Part of a small language model's weights.
Size: 16 layers, width 256, MLP 704 SwiGLU.
Training: a variant of SOAP for these matrices, 441M tokens, 3367 steps.
Each number is 128 + 32 x the weight over the matrix's rms, rounded and kept within 0 to 255. Layers, rows and columns count from 0. Numbers have three digits each.

# q: layer 13 attention query, 256x256, rms 0.0973, rows 62-63,126-127,189-191,253-255, columns 128-191
# k: layer 13 attention key, 64x256, rms 0.0872, rows 61-63, columns 128-191
# v: layer 13 attention value, 64x256, rms 0.192, rows 0-5, columns 128-191
# o: layer 13 attention output (transposed), 256x256, rms 0.158, rows 0-5,64-68,128-132,192-196, columns 128-191
q189:132066136139128161153155128163148132185103078035177090097169109145068053140111106117078135077176107164136135112153117149125156092123136117118095107126167129103096155074092100103159123161164137
q253:110088172163131162139164123117114099181175085035169108149135122156124155129175146124165129082126137145097098083175101145089197135152187084106130110054115161086115190061053086127162146157070131
k61:147088083117107137071099041137179116132143122175187089136227132102128021218095096154086175177200061132058186127157150152159146191093168135131082104120154182143074102096106109161111135150146101
q62:116092122139108091154155107144103142113129167141157150136100143132120110148144170144124137149193136148124130088148105093148152095100156132143125091148169125153129125143111144119142144111136136
q126:125104156068132088105121159086057125161061155188100131101166115099155037155143119211168151120073078186094101142183123101129177194068144186060127186144152168180094213094210097120098118114113064
q190:135062180111092125097143150127107096169052108158111122121165132124126065102146126163201127105053073116093115126136152079133216166116184154100120176070189196159092164120127180090118121095134103
q254:142143150122166144141123211102082136228160204129180214129113116088097055132155139125150161103084110165109146107191207137119178107074166171194074158141183205182011173104155121098179173111111145
k62:100114163187102129074227121136161094125163132062122184082213137144106115147097104173121167086102129097080187109188055140163133114175108154114185134181109203146201189148113193128132085145140153
q63:111075142110125122087130095097133109129116133153137146128118114094124139171172098138145147103089112126092114163152124121102147149113151157130128144135126138141166119142148109125125131135141090
q127:191055165110076081090064134168085124088123178159170075111086173075240138126159048130109156119059070114080121154129201131024068138094079069076096108101137159142118110089148153104147095156233107
q191:154076118090101081045077095158113135099082115193165089127146158100196076097123117140159118090112104073049116103139136100088130130126152137136036140135094115144092115084136129135146179136247083
q255:218099190124151144102089129166109145076110122156181136102107180083170123153130060135133139146102123128098131156211184110103088147109105122093146179081109141127112148094097126096140158167203146
k63:088087132120158083096086121180051131076151187162174073146096079079228108158142142068097133065106138100102108092159167077182123057131080136139087183100090105088113112105084174157154103202215153
v0:190143123142098132127138171080152145152138176125102109063149109097136125152133159079160118133102137124102081161150118118118132073159067130173141141192147124096091143089162134114152108149171109
o0:157127132153114110141100090091109141146077130085112149131161139114117122112086108119146170165093100108153135144160095102161193148123137110181132129148162165137097113129142067156128142135131114
o64:134145143087101103120166125126105162135221150154116109145125151082104180135120130111126165121102096137110123139191136116102084137124123085124098115115160114129131175116143166071101143117142145
o128:102154107164132127136114149184127131092104132155123101151129131162090141108130160166126127146214118122087133101126102153127096129145112181109088120112137141144090119106140143162133102103102128
o192:108072100011086181189147117111113122211143125202161115099100127136083080180122081110145113168167132194131129194094181103200147091154179117109125163183118141110110073135138102071116107182159191
v1:121047150150167086109134166135103104119170121128082155105126149137127111120129109184224181103127165138100083125099084152142129141106142081100104126094101160124132162137124127036152163098199130
o1:129088138131138122141150176121097164082138103165124124110095169086129110130145113131175137124115156171077126061116125131118165108113121152108129110175105085120179141175147126124091105103175157
o65:136103168115116103192072105103135109228164133092122144167198107121141141075015097125095113137075151173139101134122158099146146146120090112125120120133129128147107118082140164154110197088116117
o129:072141090115123181122152123130097111126077141140126098074098047115149106149172106132112115159118135113125122102097156161116126095114094144114107093140132133146104132092147123171103109164110126
o193:146141089208067060099132129096182091062132058106137081207204180181136150221152168073100116108203096156179139108117159068089156166181052097158150144049087142203132075177092149120195118141105194
v2:094101108180132133104095110113119158083137071111159084137138107171152137149128034154181180198107115128116144132105116140107079105135068157098096173147127142053158130129132210122120142103116071
o2:134161140155106141129101118178142158113123121151161114159100170140188104150143110135139129105146183170123155126105112161075127107104141152043076114094117079093163100168134172129103106144205083
o66:212126107115103140125133119113139135125129166142125137128166130160133099103122147109124167075130117105096115172133086118127146148143148099122112138096116147115133102112174112155115149142109143
o130:100154149128159068154099133142127083112104152157085073112108104149116154124148126119133053171156134111091139172164090136147082171114108135096169129135144128080144115098123098126131105162138103
o194:138107136075078173153124147075147109148153042093173153174152149085111017096107145154192138068131156135115205124114102034080167023168170167193080160063143179139020100114080136104168159114150154
v3:094093104192150122124119174148139212132145180095114106180158135151122154143095085191111114133142175076105136087194145122105083134156171128117160155155162107117128126121157110119138186115117088
o3:101136080168150067126160143152099135156159158125120122172102117139105120186095126125123121152155111178048143132151164141138142122159151144104153128134117130084090071142135150181077113120178104
o67:130148155131170082157124149112155145126112132138104116086101187160132111061102145097107108107071128051175097132166106125161091110146141111131152147065125073174102175150140115108120100120155126
o131:121141100105149130106130113109102119122116099117136153182135151096131109134141124174126091110191074116137133070097132144112150159099095111122162134170125129140151087152136121128129184100127196
o195:104172039114063156133110131159110031090141061133100112074145153152128201183132056158137152122071225152148104150120174180073078084146139222108133135119174146062168127054164142176176057109123099
v4:094150137109107122106127158084139082113134104223096161146212174188157116179126133124170097133068156118148061143126171141103110127090151139115131089093149102133136090135141107080109113091154082
o4:112174168128114193089135127122123094140102111135133146093098165177131121128135114151170109166133165100108100126067156128062140118119085131153131116126115127153145091137149154116101113099099146
o68:159048117136123115190121163131120133144179139100154042164157136106145147129126163099062080101108100115135139136167124113130089112073118120133122135156137125118067128080140141129108112116099159
o132:174146115075150140103163108172126146121183141128124121110117152084116126118112125102120085124125107136097122094111084091155131166096127083142114146083166160135116143176133108127159146133123119
o196:097080100162055011171185144151080115170117107088129107055115083179119119143130139101173195058117118171179210105171111146089153150144138119067126183150062146110136111131142104159169122213084183
v5:157157154098058138151121099181157087140188132181098133121109132090148160143118130120128165062191102115112098092102133136167131111145092125152148126132107201106165159180098152201106111130137114
o5:166124157101079151104094102134087126161172127192130131169127177152088096123117103117131169129108126174061100180115077172123139140159144129148111115120137136091145136117124168104160088069109088